Weights of a small transformer language model.
Size: 8 layers, width 384, 4 heads of 96, MLP 1024 SwiGLU, vocabulary 14235, 25.2M parameters.
Each number is 200 + 40 x the weight over its row's rms, rounded and kept within 0 to 999. Layers, rows and columns count from 0. The size before them is the row's rms in percent of the matrix's.

# layer 2 MLP down, 384x1024, rms 0.0854, rows 109-163, columns 896-1023
101,209,227,190,192,241,262,160,159,217,164,135,192,183,173,225,184,210,190,153,186,114,254,206,194,188,216,156,216,217,297,181,273,235,178,272,211,215,196,226,215,199,143,188,208,222,143,172,201,214,126,195,122,228,165,172,151,172,185,90,192,202,228,186,174,143,171,169,230,199,151,205,214,282,150,174,157,232,241,215,192,169,276,233,233,203,290,192,176,185,165,229,184,272,258,213,194,160,215,222,220,144,260,209,149,179,185,202,167,180,269,125,223,337,138,243,160,173,288,308,205,237,191,164,184,249,268,186,168
105,193,190,177,188,158,253,196,226,237,176,122,185,213,161,182,206,126,266,258,237,197,189,159,204,184,152,195,298,240,224,219,213,178,170,224,206,120,238,274,209,266,261,167,124,163,164,162,196,200,274,165,188,206,218,192,178,205,138,312,213,158,216,187,181,173,177,150,318,159,164,166,170,163,189,251,227,240,315,131,186,163,170,226,243,218,248,150,233,165,193,183,224,176,191,189,132,191,192,220,151,207,208,141,188,192,165,186,235,251,175,205,202,193,154,199,213,195,157,182,250,172,204,217,153,187,263,174,157
101,165,155,139,168,208,185,215,227,153,240,239,189,194,220,135,200,217,199,218,253,248,155,95,264,173,166,143,185,267,191,143,192,174,144,271,132,151,219,214,150,194,213,253,157,225,134,160,221,211,271,180,181,200,210,212,120,194,266,217,262,174,179,227,127,210,201,169,172,171,193,230,285,271,249,141,226,245,236,268,225,198,170,246,203,262,265,194,175,176,199,198,186,137,144,203,140,231,150,198,170,134,185,147,237,263,249,246,205,208,135,247,243,234,237,266,150,236,243,155,171,170,190,205,285,136,220,192,230
098,258,176,116,119,203,197,206,218,191,222,240,189,252,276,216,197,248,159,221,175,310,181,186,204,229,253,233,209,187,250,170,174,256,189,325,177,242,189,197,154,216,131,213,209,191,261,257,147,189,196,155,176,196,148,216,180,180,219,162,147,226,184,115,206,212,154,212,165,180,199,207,162,232,93,230,173,192,215,211,166,139,159,185,250,214,169,245,250,234,251,267,200,159,223,212,171,179,212,232,129,152,294,174,201,283,242,136,224,204,199,200,154,223,123,139,217,203,218,241,208,133,219,216,131,260,156,229,232
097,186,145,246,243,217,157,235,166,239,246,238,237,183,204,185,229,220,191,237,214,179,207,204,283,163,192,242,227,230,199,220,197,194,232,219,164,157,190,186,190,137,201,262,297,172,156,205,258,174,153,232,220,159,194,179,208,197,174,212,188,217,140,164,209,207,206,248,300,198,190,193,219,146,214,182,239,168,224,168,175,166,181,185,112,232,203,219,270,164,188,211,214,237,180,220,220,141,235,202,233,238,258,180,147,185,238,172,134,212,268,260,236,162,178,168,203,229,212,216,167,158,227,163,258,203,133,239,242
102,204,188,233,133,201,255,258,126,293,128,256,245,150,155,232,210,143,176,168,276,227,202,216,164,162,190,293,209,238,216,155,230,207,171,191,204,305,255,254,154,177,191,262,199,236,137,163,213,237,199,212,186,160,190,233,147,169,136,255,248,177,127,223,215,221,285,241,221,192,210,217,209,188,159,272,226,180,219,143,197,173,197,177,166,175,238,192,194,190,242,116,142,247,184,291,220,163,121,202,243,199,211,183,198,210,243,160,182,182,158,202,199,177,164,205,158,232,163,115,174,186,196,208,214,183,152,302,192
104,239,217,174,213,187,168,225,191,201,177,218,199,211,239,86,174,267,289,229,217,190,152,242,207,255,278,178,190,138,175,212,217,161,268,243,209,147,301,168,189,217,244,209,203,260,143,174,159,148,241,156,137,188,137,304,230,221,246,191,164,194,216,162,214,162,179,171,209,161,271,247,237,133,230,108,107,187,177,179,188,219,175,194,223,166,148,185,257,216,225,238,271,222,266,174,216,223,158,189,218,283,184,196,205,253,217,170,215,234,192,207,204,250,239,241,221,170,252,285,229,196,157,193,97,229,229,165,230
104,266,221,178,183,202,216,160,132,187,198,154,230,203,182,198,233,240,176,192,194,144,205,139,160,194,201,192,242,244,128,84,212,217,122,240,221,212,236,182,208,190,287,267,228,204,139,165,210,228,197,179,264,193,147,188,199,137,249,260,145,198,224,272,193,220,172,171,173,257,276,170,269,260,187,235,240,163,248,170,199,251,251,222,245,147,288,207,204,216,99,166,167,151,233,153,161,231,147,227,160,224,288,243,136,161,212,212,239,262,224,158,273,150,194,219,234,217,154,134,190,219,244,121,173,264,215,239,194
101,147,206,218,255,197,224,224,181,189,148,128,256,235,220,200,160,214,214,174,260,239,197,220,141,230,208,185,192,104,156,128,227,142,255,147,195,188,208,284,171,183,198,193,216,176,287,204,78,213,225,76,119,252,253,141,179,217,218,211,145,225,204,146,170,242,247,133,204,220,228,179,245,235,141,183,214,163,144,189,188,189,237,180,201,165,222,248,280,204,148,181,162,169,193,217,247,219,204,218,143,279,239,254,255,243,280,131,296,203,249,166,271,209,217,298,236,227,132,177,149,201,207,207,221,204,184,183,126
102,181,224,216,200,170,203,193,177,123,191,164,204,188,173,263,172,200,243,172,173,217,90,185,170,133,222,182,247,271,237,150,141,113,299,174,260,165,211,252,180,136,146,264,180,227,280,231,147,192,238,254,266,228,191,167,187,195,207,187,260,196,197,201,231,181,192,233,189,96,191,159,146,226,189,146,225,191,191,136,279,187,190,257,172,204,181,224,166,217,233,168,180,249,189,229,199,208,230,251,190,252,245,111,192,221,205,136,169,240,213,170,208,225,171,89,157,178,203,233,295,234,234,159,238,158,226,181,208
098,186,211,223,254,142,194,190,202,152,238,209,256,162,200,156,247,242,243,303,180,250,220,151,265,173,238,237,263,204,236,234,249,159,209,215,191,228,234,156,184,177,168,127,139,269,143,233,207,221,195,222,230,166,200,272,161,274,213,167,147,163,157,261,225,161,217,213,192,172,244,178,202,200,194,174,91,82,201,184,188,135,204,230,231,271,183,179,121,178,166,244,204,206,220,231,233,182,287,228,214,253,195,250,170,159,231,127,156,214,228,158,199,214,251,201,141,208,279,199,200,181,211,231,157,184,202,220,209
094,194,194,226,209,255,156,194,167,177,212,167,191,220,193,206,279,230,239,203,223,277,174,131,156,158,201,199,208,160,146,235,217,238,132,222,164,245,153,212,265,241,229,188,167,284,202,122,147,167,228,283,222,187,156,216,164,188,251,224,226,152,225,193,175,240,205,174,235,234,197,278,220,86,218,212,186,177,180,239,200,209,179,233,185,204,133,225,204,241,191,196,264,232,161,175,233,139,169,124,206,72,213,227,197,129,211,187,174,206,154,134,225,245,223,201,188,267,201,197,158,269,174,227,219,270,217,180,230
102,169,254,212,242,141,145,162,254,191,175,159,245,200,203,238,239,151,187,203,254,241,229,139,166,184,218,234,268,165,210,135,190,188,241,208,185,187,170,233,156,239,197,206,208,105,242,227,211,211,221,158,201,218,192,175,206,237,221,184,177,145,208,167,191,180,232,227,190,130,212,211,200,175,132,216,228,154,163,176,165,207,260,202,250,227,207,243,217,228,156,212,201,200,276,216,262,200,234,231,202,218,241,178,228,268,152,227,218,199,272,149,208,201,229,174,190,205,119,177,128,201,227,273,176,245,200,179,141
102,153,148,236,171,207,230,219,187,197,208,261,193,131,224,191,176,213,265,165,222,174,270,228,205,197,189,192,105,234,193,209,133,158,164,228,236,190,222,219,170,235,175,180,212,195,132,120,323,184,216,253,124,198,184,260,181,224,215,210,257,180,254,254,155,230,165,224,183,191,175,213,213,236,187,202,147,232,139,185,200,192,229,265,197,137,131,201,256,208,240,217,195,139,41,234,97,224,206,212,186,210,191,222,194,191,120,243,180,216,188,212,138,234,240,220,193,159,202,206,157,149,269,233,216,163,302,146,225
107,238,241,188,250,221,177,197,234,250,146,175,159,197,249,150,204,168,150,198,194,129,148,182,175,173,234,137,198,200,159,216,164,236,166,189,309,211,178,143,154,211,162,217,196,252,210,279,175,237,167,164,144,245,235,282,197,209,216,220,228,192,269,213,200,204,186,226,103,183,189,211,187,285,181,139,86,222,238,297,186,216,253,184,248,256,181,273,149,178,122,193,157,256,216,262,243,223,234,166,240,190,229,242,197,172,227,182,149,197,181,205,207,282,173,213,160,264,179,312,240,256,191,190,196,150,183,250,234
101,181,197,145,233,155,217,232,145,221,160,203,168,241,209,233,174,140,210,175,214,220,150,200,101,139,221,163,192,112,196,251,240,158,211,155,161,145,236,168,208,173,211,268,198,247,219,182,213,198,231,230,236,224,217,185,216,270,244,186,235,190,180,260,168,230,215,234,202,206,181,190,184,255,248,168,181,179,143,122,213,204,220,192,220,246,214,160,234,249,167,220,276,193,199,153,253,199,244,150,249,160,185,209,219,273,282,177,170,217,244,235,269,185,271,226,100,218,160,135,224,252,203,161,187,263,209,161,239
108,174,228,170,284,230,136,234,200,191,195,175,256,143,219,204,203,228,168,234,153,125,239,146,224,223,172,291,215,235,254,194,225,195,229,235,170,179,226,215,185,229,248,177,258,229,150,154,154,230,160,163,152,199,187,152,199,202,216,161,148,208,215,206,134,258,177,214,162,218,230,273,279,236,194,148,208,162,296,231,173,193,205,250,230,178,185,194,229,167,154,205,157,157,179,180,129,214,210,282,285,132,251,163,213,218,100,202,276,274,204,104,203,211,195,236,166,231,219,162,238,186,191,219,286,243,217,252,191
094,183,166,242,188,205,199,266,141,174,154,238,194,206,216,177,126,213,163,234,235,261,207,244,225,179,237,253,188,216,205,165,245,200,132,219,178,154,115,173,245,274,259,163,188,229,159,192,178,248,191,234,202,211,218,237,229,196,240,155,276,271,168,306,160,217,153,215,184,151,116,200,192,249,247,131,235,220,219,218,213,243,172,174,135,237,242,159,245,320,163,152,245,217,101,243,168,143,221,270,200,251,141,214,223,224,132,237,172,171,191,179,166,145,113,216,190,184,233,183,232,283,210,164,236,245,180,210,194
096,180,205,237,174,160,147,203,230,176,209,242,288,255,226,204,202,137,176,146,215,230,207,252,168,210,209,205,178,200,210,139,201,162,218,240,261,204,218,163,210,190,175,208,234,191,245,133,193,208,213,198,325,265,177,113,199,225,155,221,212,175,92,174,176,202,240,176,229,145,174,211,158,232,229,213,234,206,196,197,166,206,213,213,149,185,158,210,217,180,254,218,149,189,267,212,202,238,186,275,206,206,273,157,185,178,192,209,143,264,160,143,200,223,226,256,191,125,197,205,199,209,169,170,198,200,180,235,187
095,241,228,239,193,255,194,224,140,217,201,209,113,177,215,246,167,233,187,141,149,182,138,223,164,183,219,203,260,190,294,227,134,152,163,219,162,188,187,209,230,115,203,129,218,309,205,219,246,232,196,206,166,119,239,159,270,230,227,182,272,174,222,191,186,144,210,242,157,184,112,196,235,204,93,226,206,158,180,233,180,168,161,202,160,213,245,149,163,262,195,174,215,200,223,139,232,151,213,237,213,294,172,115,258,176,264,283,201,136,201,235,196,193,237,204,222,180,209,278,159,188,207,186,165,192,133,191,160
098,214,223,217,239,221,212,195,164,170,219,170,231,184,182,179,248,251,225,226,220,142,216,234,208,222,223,184,213,142,274,176,163,203,181,218,252,213,220,210,223,229,202,158,313,198,135,229,278,122,166,178,216,198,119,238,144,179,149,214,195,297,164,106,224,195,184,190,207,229,190,263,219,166,228,233,166,170,181,132,238,228,266,268,157,281,219,233,197,267,248,178,240,187,181,153,159,112,234,185,209,267,158,166,180,233,123,224,219,210,166,177,194,220,225,281,111,270,142,80,174,186,206,211,203,185,305,174,179
103,223,259,172,190,188,171,178,215,240,168,178,211,238,157,185,112,186,198,192,140,212,239,259,210,171,210,224,232,186,226,223,204,141,164,188,178,189,224,239,247,302,190,207,244,167,190,121,232,237,195,149,231,172,256,149,213,154,275,156,275,258,265,246,243,194,180,250,247,213,222,250,245,202,208,154,183,133,257,185,173,224,213,174,176,210,202,232,273,259,214,194,148,109,192,201,126,150,166,220,168,193,194,206,201,205,178,184,248,153,208,121,217,195,199,219,251,245,183,224,197,238,233,205,130,250,178,206,206
102,244,163,148,206,199,178,203,180,152,181,192,214,287,172,238,214,184,226,238,162,225,169,114,214,265,153,213,204,168,174,233,193,129,109,130,232,210,269,169,192,208,212,235,230,207,181,175,266,180,186,180,248,172,162,207,192,162,257,228,304,271,172,221,233,174,105,206,278,226,336,188,192,183,167,183,135,155,188,276,121,164,261,188,182,216,207,167,179,192,244,163,186,300,200,225,193,166,127,185,266,169,269,179,208,221,189,193,271,183,187,196,162,180,261,204,208,214,184,240,176,194,159,185,228,271,108,191,139
096,253,243,223,163,179,185,176,237,250,219,225,209,93,158,144,189,204,197,213,160,190,134,191,139,144,167,169,237,202,167,224,143,200,233,218,247,195,143,244,165,207,190,215,197,160,243,184,186,179,243,244,163,221,246,152,215,166,214,221,183,197,251,202,171,257,193,171,233,173,130,156,286,180,192,239,199,122,146,242,238,202,217,227,148,237,141,161,217,227,190,242,245,141,231,183,160,272,274,188,217,138,176,169,157,305,231,347,163,230,173,167,297,206,258,211,242,182,202,225,208,131,196,247,187,279,224,154,158
095,217,243,163,170,229,210,297,129,142,248,235,278,129,146,187,236,242,289,175,243,222,219,185,218,204,129,242,246,222,202,224,128,182,204,241,239,181,205,209,216,229,214,204,222,168,191,205,156,173,250,210,206,172,121,228,230,188,177,188,268,81,161,223,133,90,256,206,280,211,173,223,236,216,167,219,169,193,278,174,149,196,243,253,257,242,144,187,140,208,191,89,291,236,204,229,161,205,215,221,184,239,230,160,177,153,212,179,200,185,211,247,108,270,214,112,239,169,223,202,105,147,225,165,167,202,169,242,225
096,194,223,180,183,217,140,209,185,173,187,227,194,100,196,183,194,218,164,181,189,242,133,220,146,227,106,234,212,130,143,224,165,227,208,190,157,197,114,200,173,239,216,136,86,287,226,292,174,213,240,180,167,173,158,159,224,169,224,185,172,173,199,161,186,145,181,179,201,227,226,182,224,213,224,250,199,198,295,163,290,149,176,299,208,117,173,202,223,160,254,245,251,198,163,163,173,162,233,261,136,90,211,130,209,202,197,167,167,243,197,165,224,263,184,197,180,171,251,245,150,192,163,164,146,214,287,223,218
100,218,248,267,217,212,170,206,171,192,219,247,130,218,117,170,211,255,254,154,95,145,254,191,189,205,177,182,253,217,186,169,217,163,207,99,170,211,234,230,149,189,142,249,246,222,191,190,168,233,161,147,216,229,119,240,226,166,224,237,205,173,181,173,176,246,229,214,164,238,135,230,121,182,246,261,197,159,238,88,149,200,213,275,212,210,168,146,220,147,194,263,193,181,234,220,187,140,213,232,223,207,196,207,196,160,183,182,241,178,135,199,191,198,182,153,228,213,275,217,252,186,247,221,220,224,185,281,248
100,219,207,177,175,169,131,258,238,178,137,192,199,233,141,164,160,193,189,225,156,174,161,271,241,213,161,187,132,201,212,170,237,194,186,243,302,222,210,212,157,222,189,222,194,178,184,177,125,184,218,235,175,240,195,184,150,135,165,181,196,188,236,161,252,205,208,114,132,176,241,191,217,166,256,133,170,153,147,216,194,220,196,171,150,212,200,204,233,188,211,210,190,291,186,272,206,194,316,195,206,196,177,185,155,180,244,182,172,252,157,150,163,235,194,209,189,176,224,198,227,135,194,246,220,165,163,220,217
102,197,249,206,202,255,248,215,221,225,212,244,201,183,190,204,212,167,183,258,134,165,221,147,205,227,253,158,143,166,165,173,151,164,239,164,173,219,167,252,213,208,177,248,148,205,271,215,205,195,144,142,235,202,182,228,179,227,178,230,158,288,203,180,150,227,257,134,156,209,234,235,198,201,172,89,185,177,176,254,212,206,231,174,198,231,265,231,253,121,120,219,254,215,117,208,146,114,209,194,209,204,175,182,226,142,207,135,190,238,167,155,242,161,136,168,204,163,189,186,169,213,235,210,218,192,243,165,209
097,206,271,184,168,227,220,181,219,200,196,190,201,221,113,190,174,191,195,207,199,152,215,202,221,235,150,174,223,234,197,184,233,224,207,181,150,187,265,168,226,177,252,176,222,251,164,251,182,192,175,267,260,197,188,133,217,244,165,211,234,117,162,222,209,176,200,282,215,157,200,165,206,230,154,170,235,210,291,183,236,190,199,208,194,166,204,261,174,140,165,216,266,245,181,229,194,179,157,192,183,210,234,114,238,237,246,125,206,236,208,199,209,135,190,284,243,202,193,175,231,295,250,202,140,257,217,230,255
095,254,192,142,209,229,158,155,211,166,144,229,171,212,151,200,297,157,125,185,254,237,188,216,284,188,172,197,281,253,228,221,209,187,236,226,181,218,182,136,232,174,196,234,128,253,260,149,222,191,131,249,206,187,244,177,203,173,186,279,194,236,227,203,177,215,190,166,166,242,201,142,244,219,202,275,206,233,189,137,184,212,275,147,269,203,161,177,123,160,211,241,232,148,114,186,162,266,176,197,174,102,215,265,189,239,234,171,169,167,179,209,229,207,196,135,204,121,217,169,167,180,180,180,258,239,194,216,180
100,217,220,208,193,180,165,182,212,211,179,203,195,201,239,157,214,162,181,109,224,261,174,195,240,198,219,239,201,273,206,178,147,171,223,180,161,208,172,168,256,246,274,171,245,217,152,249,143,158,278,192,237,217,246,190,201,182,158,230,216,192,172,206,133,246,271,131,234,164,165,250,217,138,133,146,155,236,210,209,207,191,194,188,270,214,293,218,218,208,170,189,245,224,190,217,171,158,234,138,240,198,229,270,209,227,183,234,208,213,148,175,197,175,194,164,166,258,154,188,189,199,219,212,243,180,216,78,84
098,190,195,211,271,230,190,153,278,201,212,153,197,229,139,296,138,271,254,242,178,179,148,238,189,218,264,181,197,240,208,218,229,246,183,190,166,215,208,266,181,226,130,213,234,233,313,178,211,152,205,195,253,199,152,216,241,169,161,203,205,229,220,159,200,149,185,210,277,204,198,166,203,193,252,132,270,217,181,222,221,148,141,281,242,198,248,271,208,207,215,221,255,199,171,190,185,199,218,234,243,154,200,252,229,247,185,177,172,200,214,130,265,250,208,196,180,193,191,126,172,155,236,160,197,201,214,256,228
101,195,178,186,215,166,261,214,112,181,178,244,188,152,196,165,205,114,187,197,211,232,146,205,167,153,248,215,256,248,208,260,141,153,259,193,221,180,168,155,148,188,173,147,233,174,155,238,230,230,259,229,152,234,267,202,232,268,206,207,220,163,254,177,213,213,225,212,164,241,235,223,215,208,222,156,265,135,208,211,197,152,177,190,271,176,162,183,170,143,214,273,201,192,178,220,161,271,203,193,85,148,178,224,189,218,155,229,277,313,279,233,184,160,161,210,105,187,224,93,213,130,207,206,222,178,161,216,284
101,244,225,208,227,185,250,249,183,143,238,192,215,171,275,196,190,235,241,222,267,186,237,139,145,169,170,250,179,189,256,180,126,252,232,217,239,214,272,176,199,215,238,211,158,202,192,171,189,246,175,176,156,205,229,159,160,193,179,145,167,200,190,155,192,158,189,210,232,182,184,178,206,255,201,247,276,265,168,168,219,153,204,212,159,141,280,177,154,163,224,213,215,195,170,244,183,194,219,192,168,178,253,168,234,240,149,204,212,257,244,212,210,206,194,228,223,233,188,210,253,181,280,190,258,194,236,234,130
103,227,200,207,270,217,244,204,183,141,140,231,156,156,214,169,183,171,214,210,272,172,217,243,170,202,201,207,269,254,188,253,251,209,204,223,179,87,176,233,229,228,111,150,164,274,202,180,206,162,204,234,156,237,254,200,135,147,175,162,200,205,172,264,236,209,221,219,176,96,194,164,193,158,203,190,131,178,179,185,198,212,226,151,194,217,248,204,206,170,140,188,142,188,210,216,139,184,176,229,249,200,206,201,186,199,231,171,118,157,196,123,166,173,196,212,198,221,227,178,216,111,121,240,233,207,160,138,221
098,177,118,181,230,120,195,197,189,194,244,171,167,125,187,186,128,198,166,239,238,133,158,175,177,286,213,223,195,237,195,221,286,132,194,156,227,151,181,185,200,171,230,204,165,248,159,182,165,222,238,187,157,181,144,151,241,265,286,290,238,138,197,179,257,255,189,229,87,160,170,196,204,164,210,193,210,239,215,158,240,197,110,198,197,216,126,216,186,198,242,156,184,196,201,162,201,233,210,221,200,275,176,157,184,222,205,181,237,177,204,269,189,140,283,152,219,215,218,232,259,164,225,130,162,210,246,154,204
095,243,201,166,167,197,228,181,214,297,156,262,178,229,205,148,231,179,196,163,190,226,152,271,178,211,189,263,168,208,158,269,165,222,139,199,207,171,198,150,252,196,202,153,199,143,229,221,197,189,252,231,258,140,229,188,235,250,216,235,196,211,170,260,249,139,124,174,236,170,237,133,191,222,141,181,211,244,160,214,194,184,162,136,181,180,159,250,212,254,216,206,200,135,221,202,231,223,156,263,106,313,210,233,185,229,175,222,251,163,187,189,217,243,247,223,247,190,197,284,134,174,245,209,201,245,188,262,243
098,233,136,257,221,242,200,164,225,228,159,233,226,256,223,111,166,218,187,149,162,177,229,214,186,218,234,169,165,171,198,227,218,255,164,180,137,243,129,245,186,227,172,161,207,210,233,174,241,224,229,217,205,176,213,236,215,288,211,125,187,217,207,217,181,192,188,143,197,173,196,145,158,244,228,244,263,236,127,220,252,236,233,160,174,150,208,240,233,161,188,227,221,197,196,255,120,249,176,147,145,226,208,263,186,254,225,204,230,191,179,210,231,215,284,153,184,241,240,214,183,238,215,216,160,148,208,214,221
099,226,223,243,139,219,214,215,123,210,218,173,143,198,197,205,162,149,177,264,176,144,188,269,183,228,296,250,248,184,239,272,221,182,211,169,197,234,257,191,182,220,263,138,228,217,223,189,179,222,173,160,177,210,165,220,189,162,256,242,245,276,257,155,261,221,242,231,175,155,122,220,168,188,169,157,193,202,237,204,201,252,160,223,160,218,202,269,138,210,198,297,179,205,251,209,178,173,181,125,205,133,178,175,195,270,253,148,174,202,203,172,227,228,188,162,152,223,260,215,294,231,215,120,197,241,172,224,172
097,161,155,192,178,165,221,168,228,173,159,194,194,159,199,267,201,229,227,225,197,267,153,163,206,233,219,139,248,157,237,193,172,226,178,95,206,187,188,160,147,263,192,167,166,165,221,191,159,236,242,185,188,266,196,145,213,198,206,272,221,155,183,171,186,143,193,209,225,196,203,264,195,230,152,213,218,117,164,241,170,171,190,191,143,277,153,222,176,228,279,115,174,174,218,244,131,277,169,195,226,189,229,318,198,215,258,151,155,185,172,107,77,219,207,156,199,198,202,177,187,141,233,251,151,145,201,172,169
104,213,104,264,242,166,210,194,274,190,193,163,181,205,204,269,234,268,183,150,142,231,190,128,147,253,186,188,195,168,146,229,168,119,213,277,224,194,210,160,215,156,194,83,197,130,183,169,239,188,182,195,202,194,217,243,228,202,230,175,132,160,257,182,168,144,172,236,203,227,213,220,208,166,216,213,201,241,177,196,237,185,267,134,208,217,175,268,234,204,198,209,191,234,134,208,263,147,189,175,137,153,200,174,201,217,222,166,210,144,155,205,240,185,275,217,174,137,195,224,204,192,267,205,223,199,221,297,240
102,236,237,286,280,285,223,170,213,250,223,161,202,200,179,263,238,208,202,238,232,236,196,173,193,212,204,229,236,138,168,183,196,173,182,198,174,272,206,122,145,201,184,215,143,225,181,167,216,231,183,161,189,192,262,189,236,199,227,207,186,149,144,227,143,195,177,206,228,216,149,241,202,218,216,208,114,242,234,236,212,178,231,266,244,183,231,137,218,214,156,214,217,182,202,165,218,179,180,225,128,179,219,220,195,190,184,221,209,185,125,195,247,180,156,212,142,251,224,136,227,239,214,193,222,237,173,222,184
098,258,156,241,165,203,183,110,242,202,118,162,151,201,139,227,120,225,196,132,245,164,302,216,179,233,210,199,132,232,172,172,203,198,176,270,158,265,121,298,201,218,240,198,266,146,264,228,189,252,149,162,158,288,240,147,205,140,176,205,162,137,292,123,193,240,206,207,190,173,236,229,208,179,213,136,198,283,209,215,133,156,186,153,248,251,202,240,265,175,235,201,183,215,237,138,188,193,146,220,169,210,230,176,146,195,180,257,220,226,233,188,230,132,165,182,192,170,192,189,231,102,166,245,198,302,199,205,252
097,172,198,233,128,220,151,191,193,142,184,207,176,207,233,165,210,275,159,190,170,179,247,183,204,231,279,171,229,233,174,96,249,174,231,218,215,176,212,239,266,208,146,263,184,173,230,187,190,231,219,196,218,203,170,275,144,239,211,98,226,230,231,237,163,294,138,189,236,131,176,192,250,167,190,228,195,208,217,194,221,250,161,147,181,209,168,178,233,305,232,146,272,231,176,259,203,185,184,154,236,181,254,188,243,201,254,126,154,225,247,220,208,214,225,196,295,229,110,196,207,162,216,251,181,221,219,188,217
099,181,212,233,265,251,258,159,129,181,193,219,237,137,263,230,103,223,160,190,125,225,237,248,169,169,200,231,224,279,194,179,276,145,266,213,221,182,166,173,168,240,180,231,211,250,188,252,250,180,207,162,209,221,237,173,199,245,180,217,264,140,176,200,189,226,202,174,227,212,253,232,157,83,162,213,281,185,250,190,109,152,210,233,122,229,219,208,220,243,169,176,206,220,173,187,217,261,194,114,209,163,227,183,187,220,246,232,192,232,225,205,156,264,238,222,133,152,199,170,239,240,96,211,252,255,219,197,202
092,136,251,140,258,242,188,180,188,210,151,210,152,174,206,171,192,195,143,210,257,122,179,194,195,210,150,242,178,174,130,252,117,183,178,176,156,269,231,174,267,202,240,239,201,169,112,228,159,259,192,160,135,193,227,180,209,187,235,186,264,254,251,232,191,171,180,86,132,186,118,218,186,265,192,124,155,213,221,135,194,174,202,254,206,193,158,173,196,166,213,213,124,227,180,164,114,188,197,119,163,175,265,188,220,231,254,186,241,183,205,194,184,141,227,164,207,184,268,235,166,161,188,192,257,176,215,165,202
097,172,169,124,154,97,204,136,204,161,214,169,247,198,192,252,213,209,164,182,213,204,191,115,227,204,174,158,191,184,222,200,201,134,227,250,171,245,189,140,196,256,186,252,247,212,273,212,189,171,192,210,203,178,129,269,183,142,173,120,157,193,212,134,170,201,221,196,160,244,235,175,213,295,186,208,221,200,184,143,293,212,252,160,230,285,152,199,108,182,202,229,199,194,190,227,184,235,210,168,200,173,238,254,200,142,269,287,219,160,229,162,183,183,246,213,244,206,229,192,277,161,230,207,243,206,250,244,255
097,212,211,186,106,230,146,106,190,218,182,168,163,173,226,254,159,144,222,181,198,178,172,285,148,194,181,255,151,199,186,164,188,183,180,157,218,237,219,167,306,206,218,237,219,284,288,112,207,158,129,170,239,218,250,224,127,218,188,207,201,195,238,233,183,145,223,140,183,131,218,256,195,288,244,164,211,231,300,179,198,193,200,277,232,205,140,194,121,199,214,249,263,180,269,147,257,208,128,222,180,200,144,180,182,140,155,182,164,221,171,203,230,212,212,270,264,232,188,216,250,264,199,212,265,183,170,220,222
096,162,281,182,193,146,199,292,200,198,160,148,181,173,204,198,261,109,236,104,177,145,219,215,150,237,249,207,136,204,137,187,240,193,182,193,245,168,217,194,118,204,222,188,208,157,206,196,266,243,173,153,243,242,175,172,191,223,177,177,258,197,214,172,210,319,178,179,132,141,233,135,221,209,238,173,217,186,272,230,157,239,253,211,116,224,207,161,164,201,247,202,180,238,253,173,226,286,289,202,252,253,181,188,176,259,278,215,203,239,147,214,211,160,184,260,256,212,276,143,199,209,169,141,232,146,159,135,150
097,271,153,198,178,183,210,180,195,169,222,197,226,183,192,228,304,182,131,206,235,208,175,216,197,180,251,218,146,209,171,188,250,165,215,188,178,242,163,199,167,213,163,257,103,230,227,251,184,242,259,214,302,220,254,164,251,218,181,180,138,220,232,226,213,109,236,241,173,297,240,174,237,225,174,229,205,252,177,216,173,156,221,168,168,184,218,220,200,225,155,205,203,160,208,207,241,186,202,179,154,196,156,191,175,225,177,195,104,168,217,278,211,176,162,226,213,265,238,169,231,176,201,70,172,182,170,213,303
101,116,203,214,198,174,193,249,178,218,209,151,170,261,151,244,166,233,167,207,245,184,230,210,226,170,161,138,272,152,226,156,65,228,273,189,195,150,145,184,198,170,156,130,254,187,217,188,120,206,197,209,224,206,242,215,225,239,93,253,161,165,179,245,137,198,236,165,219,152,179,252,173,145,118,193,208,188,246,206,262,182,198,149,233,170,177,183,176,229,222,191,196,157,224,215,288,155,205,210,165,145,237,189,189,202,204,199,202,192,191,239,173,205,211,158,193,233,230,242,200,219,144,158,274,248,142,193,128
104,233,236,190,156,183,267,179,214,150,195,227,259,159,170,229,211,209,226,254,186,239,181,235,211,163,213,208,221,140,256,248,198,124,197,185,178,276,188,173,170,261,120,269,272,195,200,217,210,267,222,274,205,143,191,132,246,244,239,213,233,179,133,215,230,173,202,180,201,218,189,199,208,164,231,166,185,243,192,232,177,195,181,234,241,232,243,217,183,208,237,205,176,187,193,231,131,244,184,160,184,174,231,207,157,197,137,193,214,183,195,190,187,152,194,191,211,174,177,186,207,205,248,301,168,169,173,201,206
102,185,206,217,179,288,183,282,175,299,255,167,137,196,192,194,215,220,226,230,195,202,159,183,215,195,223,206,308,250,210,227,168,206,203,216,210,122,254,208,238,257,131,185,297,202,161,213,229,252,199,189,207,275,193,233,200,185,198,163,201,190,144,178,189,175,186,202,203,267,217,247,195,240,218,240,214,195,99,115,212,190,205,204,222,234,163,251,184,204,232,211,222,200,221,170,172,193,202,225,242,159,231,246,301,167,215,181,235,245,187,224,160,237,199,161,174,179,239,211,208,177,286,219,147,183,250,145,200
100,199,243,213,206,241,310,259,106,223,219,258,160,160,168,158,208,171,144,281,154,186,210,242,225,187,218,241,149,213,251,258,235,231,147,121,226,130,224,237,141,189,227,221,177,214,133,174,267,169,245,217,160,133,205,188,200,117,186,196,250,258,186,210,228,253,190,211,159,262,167,209,223,238,175,184,214,205,100,136,246,207,197,191,204,221,255,179,227,158,143,202,274,197,261,130,257,263,214,190,158,219,167,167,229,247,182,231,209,246,226,249,236,141,201,177,229,128,186,146,129,266,191,178,238,233,215,239,233